From a checkpoint of a small transformer trained on Wikipedia: rotary positions, 2580 steps.
Each number is 128 + 24 x the weight over its row's rms, rounded and kept within 0 to 255. Layers, rows and columns count from 0. The size above them is the row's rms in percent of the matrix's.

# layer 5 attention query, 160x160, rms 0.0544, rows 15-17,47-49,79-81,111-113,142-145, columns 0-159
size [ 82  62  71  41  97 111  61 120 119 171  15  16  55  61 127 106]
[[151 112 107 122 146  84 151 106 137 162 156 118 119 150 126 138 122 117 109 148 139 105 172  87 114  88 135 105 163  84 116 129 135 156 172 115 107 131 117 164  96 138 143 119 125 122 160 140 101 158  58 163 116 104  99 102 126 116 134 102 113 104 120 125 112  78 164 127 111 119 143 107 136 166 108 118 139 158 108 175 114 121  75 112  90 132 139 142 113 115 152 119 114 187 156 145  87 121 125  79 156 123 150 113 125 135 148 152 107 134 118 121 141 109 103 122 109 102 116 126 141  90 114 148 125 108 130 119 112 113 127  92 127 140  76 111 141  92 100 119 157  87 112 104  80 134 140 143 127 141 103 116  98 173 151 142 107 172 108 118]
 [115 130 151 115 119  92 141  92 159  80 133 121 105 134  95 132 114 144 150  62  88 114 150 151 131 137 101 120 138  92 139 105 135  96 152 110 115  95 103 145 107  80 123 143 100 127 121 145 192  88 116 140 146 130 116 129 136 102 124 153  95 134 140 124 134 111  91  95  98 106 154 157 140 162 123 138 130 193 149 100 102 178 142 147 153  95 127 117 169 136 115 155 161 163 158 101 126 164  91 107 121 118 110 119 146 163  91 128 133  99 116  97 141 108 101 165 130 147 104 111 119 134 134 110  80 158 119 148 111 106 129 123 144 165 111 105 134 155 147 165 169 168 113 122 119 129 122 110  92 144 116 126 136 132 102 117 127 152 102 140]
 [ 81 138 105 114 151 164 119 163  67 164 128 133 130 116 138  90 173 133  92 119 108 111  82  94 142 117 134 142 135 173 110 158  89 113 103  99  98 161 130 125 146 122 135 135 119 116  85 137 106 167 130 144  75 148  88 156 103 144 126 116 176 117 102 152 126  90 185 151 121 140 142 148 124  92 155 111 114 113 124 120 166  99 118 118 123 163 137 133 135 144 131 128 137 110 123 118 104 152 119 131 133 157  86 147 132 106 122 132 132 158 150 122  97 109 148 157 103 169 111 150 142 127 130 151 148 133 141 110 155 139 184 103 109 107 124 168  88 129 119 116 107 110 176 114 152 115  97 159 111 134 124 176 130 101 105 143 127 146 111  99]
 [154 150 121 123  84 128 160 134 107 136  83 135 176 126 122 156 102 120 119 147 147 166 162 145 127 130 133 119 104 145  84 136 172  99 155 132 106 160 106 123 133 114 139 154 113 104  81 118 129 154 124 115 169 143 149 113 123 133 145 138 167 147 170  82 110 158 137 116  63 136 130 101 125 135 165 125 141 133 123 124 139 123 168  92 165  90 115 152 140 120 133 105 121 166 118 142  93 141 159  82 136 160  98 112  88 137 125 132 139 113 147 142 168 150 104 152 180 112 139 162 107 146 142 141 117 114 149 120 124 129 107 128  60 134 105 123 120 131 134 117  52 124 117 126 108 151 150 104 119 132 124  73 124 117 164 148 146 122 108 115]
 [116 165  81 153 136 153  99 106  89 186 154 138 123 101 127  61 156  98 141  97 129 103  68 119 113 128 138 129  97 133 155 150 110 103 100 112 117 125  89 122  60  89 179 150  85  97 129 179 145 128 157 119 186 131 121 110 124 140 131 140 183  96 162 100 100 127 130 133  97 144 114 142 163 140 120 138 151 130 142 109 127 152 151 139 119 118 126 141 141 101 125  97 132  84 126 143 130 107 170 150 134 111 125 116 147 107 111 136 121  86 119 132 123  79 143 108 109 143 102 136 131 157 134 118 115 119 125 109 137 135 161 137 120 113 100 140 131 130  98 150 119 140 161 113 131 109 170 124  99 152 146 105 140 150 169 128 129 115 117 147]
 [123 136 138 127 142 106 129 161 163 117 123 110 128 146 126 156 104 174  85 132 141 122 176 105 157 121 121 144 113 177 107 101 157 170 106 169 102 112 195 127 166 129  77 133 166 147 158  77 116 106 133 109 132 129  99 119 114 116 122 152 116 175  63 120 172  85 112 109 146 117 141  93 104  62 127 125 103 169 156 118 115 143 126 156 131 106 153 111 162 132 129 162 128 147 117 123 122 138 139 120 149 123 112 128 129 122 126 111 142 168 131 127 136 149 135  98 123 134 117 122 121  89 126 111 130 154 150 138 137 175 126 109 145 157  91 132 122  97 166 121 108 138 109 128 162 133 111 132 149 132 103 147 135 131  84 165  97  92 106 113]
 [ 86 153 166 144 127 188 141 107 195  85 158  95 140 121 141  98 124 145  99 100  88 142 147 135 130 113 154 135 130 120 125 131  99  55 124 134  85 138 108 159 145 140 101 149 127 115 113 125 163 173 109 112 108 152 109 147 103 121 110 102 145 115 123  90 133 154 159 159 101 143 123 156 139 184 144 146 117 139 154  98 132 146 124  76 130 101  84 137 103  92 128  92 121 154 131 122  90 139  87  81 133 112 141 120 160 144 140 111 146 125 131 114 129 160 102 148 132  89 106 138 116  96 121 125 120 128 109 109 146 119 112 153 126 143 126 135 172 112 111 142 160 151 102 133 170 100 114 136 128 132 127  94 136 130 126 118 181 153 137 146]
 [ 97 106 153 138 140 133 149 124 103 105 129 117 139 163 147 120 103 120 167  98  85 164 103 138 127 127 135 103 114 158 117 169 109 152 125 120 152 139  90 134 106 108 105 104 110 100 151 176 120 118 144 119 173 157  89 101 155 157 121 159 105 117 124 166 125 108 147 144 176 128 108 148 124 177 161 111 129 134 119 169 143 151  93 141 165 143 131 140 128 179 143  91  76 101 138 159 115 142 164 114 132 145 106 130 166 102 124 159 128  83 105 148 147  84  90 122 174 135 121 121 131 135 145  80  91  80  77 111 149 145 105 134 140 132 133 176 140 107 150 132 142 120 106 149 102 143 127 131 116 108 107 137 119 138 143 146  96 112 130 135]
 [149 145 131 132 150 119  74 124 138 144 113 120 140 129 125 146 115 140  84  95 170 100 134  76 141 125 132 132 102 161 136  95 161 150 137 144 118 106 183 130 116 124 130 119 152 113 104  91 117 132 162 139 143 134 136  98 134 133 146 164 101 169 143 148 156 167 104 164 149 118 152 123 118  63 142 123 151 147 127 138  97 124 163 163 122 122 157 138 139  88 135 160 143 196 112  83 185 115 160 110 173 113 100 115 118 107 151 127 156 169 127 110 111 118 143 167 120 126 150 124 132 154  95 115 130 188 150 116 118 163 152 139 140 155 156 130 137 129 133 119 117 170 113 143 154 123 116 112 119 126 154 159 114  96  99 143 103 112 140  98]
 [147 134 113 143 122 120 117 120 142 182 148 134 113 139 115 152 148 104 131 133 109 114 152 123 146 101 139 101 151 113 117 134 149 159 134 156  91 105 152 139 116 126 118  79 141 151 133 113 143 195  87 158 137 142 143 101 120 112 119 124 109 130 108 121  89  86 131 117 167 103 148  95 131 110 102 120 166 173 150 181 132 130 130  96 115 109 153 144 157 104 144 117 115 137 143 166  92 123 112 110 141 115 113  86 126 120 154 163 139 108 142 147 146 116  79 143 133  95 137 129 149  91 113 153 161 129 115 108 105 145 125 124 138 197 103 102 145  91  94  84 125  76 124 118  68 157 143 146 136 115 143 143  70 145 120 140 131 164 100 151]
 [111 102 145 149 134 144 151 160  81 119 120 148 153 111 129 129 113 188 131 106 140 164 151 120  72 143 124 123 110 136 154 138 155 173 162 116 133 142 139 139 159 189 124  91 134 122 137  93 161 148 109 116 116 121 108 124 122  94 153 132 100 151 129 123 106 131 137 154  96 134 153 140 107 150 136 153 105 131 130 162 121 112 150 174 161 162 135 169 114 139 119 147 115 108 107 111 129 136 150 188 114  86 111 105 134 116  70 113 122 129 130 144 143 127 149 112  94 142 154  89 127 116 104  91 131  89  95 124 114 115 143 111 131 164 102 145 123 183  95 115 142 137  89 160 186  98 123 159 124 153 112 132 157 132 154 122 155 176 131 127]
 [128 120 123 101 125 162 101 100 128 148 119 114 113 137 156 160 147 120  73 159 199 122 102 133 123 133 157 162 129 134 121 160 141 159 142  94 100 142 112 117 166 137 158 141 107 149 173 109 124 122 147 164 115 137 142 110 105 121 155 133 109 150 149 152 117 174 114 112 130 102 160 133 151 116 135  95 123 144 152 172 155  99 132 105 106 154 152 113 131 150 144 108 116 151 108  99 191 122 131 157 129 159 104 121 141 130 140 140 133 112 127 180 147 134 163  89 111 101 101 154 157 162 142 163 124 101 156 119 169 129 138  85 137 141  84  86  92 151 132 144 157 131 146 141 128  92  89 144 128 146  88 164 143 124 109 130 164 130 103 151]
 [195 175 138 141 129  91 130  91 130 153  81 132 127 139 129 120 135 136 155 151 148 127 110 131 103 148 165 121 169 126 137 121 175 165 183 131 115 107 115 129 163 156 126 144 144 164 167 125 151 100  98 131 111 129  71 151 112 159 127  80 143  99 123 152 135 141 155  98  58 103 149 132 110  79 147 171 143 130 121 111 127 139 101 139 140 119 113 121 147 135 133  99 112 143 101 147 133 102 106 115 174  89  94 107  88 147 114 155 104 121 106 137 127 136 138 138 155 113 129 128 128 103 171 109 118 158 132 166 125  98 105 140 132 113  94 158 129 152 128 119 161 108 115 157 144  98 105 123  97 123 128 114 120 102 139 152 115 152 139 172]
 [116  98 155 113 138 132 105  82 154 151 134 170  93 128 126 118 187 122 169 146 121 121 177 106 168 121 139 115 134  86 126  97 124 167 132 141  97 153 130 142 129 130 121 184 175 117 144 112  94 183  98  96 133 114 117 137 121  73 118 133  96 121 155 104 134  98 142 137 168 131 105 131 155 174 134 150 147 188 137 137 135 144 118 132 138 111 129 152 141 107 126  97 100 143 129 107 112 150 114  81 105 128 152  96  94 142 107 124 167 120 146 128 156 111 115  88  89 157 105 169 108 127 115 123 129 115 117 118 148 124 111 100 125 140 102 115 128 106 161 158 165  91 154 155 105 147 125 110 103 155  92 133 123 161 135 132 147 134 142 155]
 [ 91 166 107 143 108 133 131  87 109 130 112 131 102 109 109  86 100 112 139  95 155 140 105 122 133 108 125 110 106 134 149  88 141  85 115  78 119 145 107 145 115 129 143 119 127 112 147 113 122 117 112 123 143 119 105 122 102 144 135 118 161 108 167  95 160 151 104 139 121 123 123 106 167  87 144 118 157 125 152  90 124 112 139 159 104 111 142 143 149  85 124 157 147  96 142 108 122 125 186  95  78 121 177 154 118 113 138 124 130  88 107 178 152 157 139 190 160 139 134 110 120 130 162 152 115  90 108 131 125 125  84 158 134 113  73 112 150 127 107 151  99 182 136 146 170  99  96 156 142 135 126 150 148 139 151 136  94 114 124 123]
 [137  96 132 121 186 138 146 174 153 111 143 105 149 155 109 197 155  97 136 142 114 114 145  98 135 105 138 135 132 111 147 129 123 153 162 128 120 132 125 146  94 145 148 158  95 137 112 131  99 100 134 165 120 153 172 124 147 124 135 139 112 128 113 154  91 117 123  99 143 118 131 144 160 114 110 129 111 144 135 126 101 173 135 134 125 114 121 147 109 157  97 126 154 168 146 158  87 144 137 136 202 119 118 136 157 141 157 150 138 186 112 115 118  92  85 117 146  82 131 129 125 111 155  85 139 144 176 110 107 118 118  96 123 135 159 155 160 131 141 122 179 139 120 123 104 163 127  96  91 125 174 114 135 135 184  97 114 129 134 122]]
# layer 5 attention key, 32x160, rms 0.0553, rows 14-17, columns 0-159
size [128 129  51  43]
[[133 111  90 157 108 126 140 109 142  82 139 130 143 120 118 109  89 129 134 129 142 173 146  88 118 104 157 131 154 105 152 144 115 150 134  97 128 100 120 110 120 137  98 124 115 158  92  71 165 114 114 135 141 148  80 100 144 136 134 115 106 111 148 152 132 120 129 125 146 131 133 120 157 140 104 154 169 101 154 106 120 126 112 127 148 100 105 164 121 162 142 109 138 121 132 104 118 122 120 123 123  82  87 102 149 221 155 151 133 133 170 121 141 124 161 137 132 136 103 126 147  96 156 181  69 139 122 111 124 130 131 110 109 123 103  82 130 120 165 144 155  75 142 120 155 119 159 123 129 133 139 159 137 152 133 148 173 171  88 144]
 [113 147 131  99 128 119 108 102 139 140 106 103 121 137 112 127  99 176 118 104 126 119 182 102 130 164 179 112 131 122 147 134 140 176 130 156 134 139 106 130 146 107 148 132 138 124 147 124 171 159 101 144 124 127 135 100  81 144 145 110 144 101 132 102 181 100 171 158 106 101 116 120 214 126 103 122 151 112 162 155  91 154 145 104  79 116 160 146 110 110 141 137 112 135 151 153  94 139 138 113 134  78 120 111 142 101 133 105 146 159 114 184 100 135 148 138 103 169 120 150 122  97 157 132 143 107 118 150 106 147 155 125 130 115 117 139 155 106 113 168 155 136 159 153 147 153 161 123 101 150  95 125 130 136 149 127  94 156 127 158]
 [ 92 175 103 125 126 132 131 145 162  71 142 134 132 131 135 123 103 170 138 131  80 146 134 152  97 123 131 116 142 123 154  67 115 154 172  98 196 124  93 115 127 116 126 147 129 130 102 126 153 160 192 196 149 124 127 111 127 121 155 140 120 143 120 147 121 159 128  92  97 140 130 122 112  86 101 177 146 121 149 112 121 115 151 122 133 136 155 147 134 115 135 130 143 170 121 100 140 148  83 150 135 109 168 112 111 122 157 134 109 128 154 122 122 117  90 111 159 140 156 127 164 131 110 101 132 133 126 166 142 155 149 116  91 116 133 107 140 112 139 100 108 139 119 116 151 126 190  93 124  76 129 134 115 123 152 132 161 123  91 102]
 [131 109 179  98 109 170 151 147 145 142 142 140 147 153 112 110 125 121  88 131 130  96 151 136 143 137 147 117 152 108 130 138 130 131 155 161 102 117 188 195 132 146  87  81 134 158 148 140 135 129 106 111 145  85 169 153 141 101  92 129 185 106 174 124 140 110 135 126 142 130 150 116 131  70 137 110 118 139 107 149 160 144  88 106  90 120 119  88 146 152 116  86 123  82  98 145 159 174 145 149 155 158 141 136 127 137 146 115 125 108 131  98 150 132 152 119 135 135 173 148 102 143 137 158 137 134 138 151 135 110 158 153 149 116 155 109 145  92 126 151 136  92 137 159 109 108 117  86 147 147  91 106 137 135 117 148 146 135 134  95]]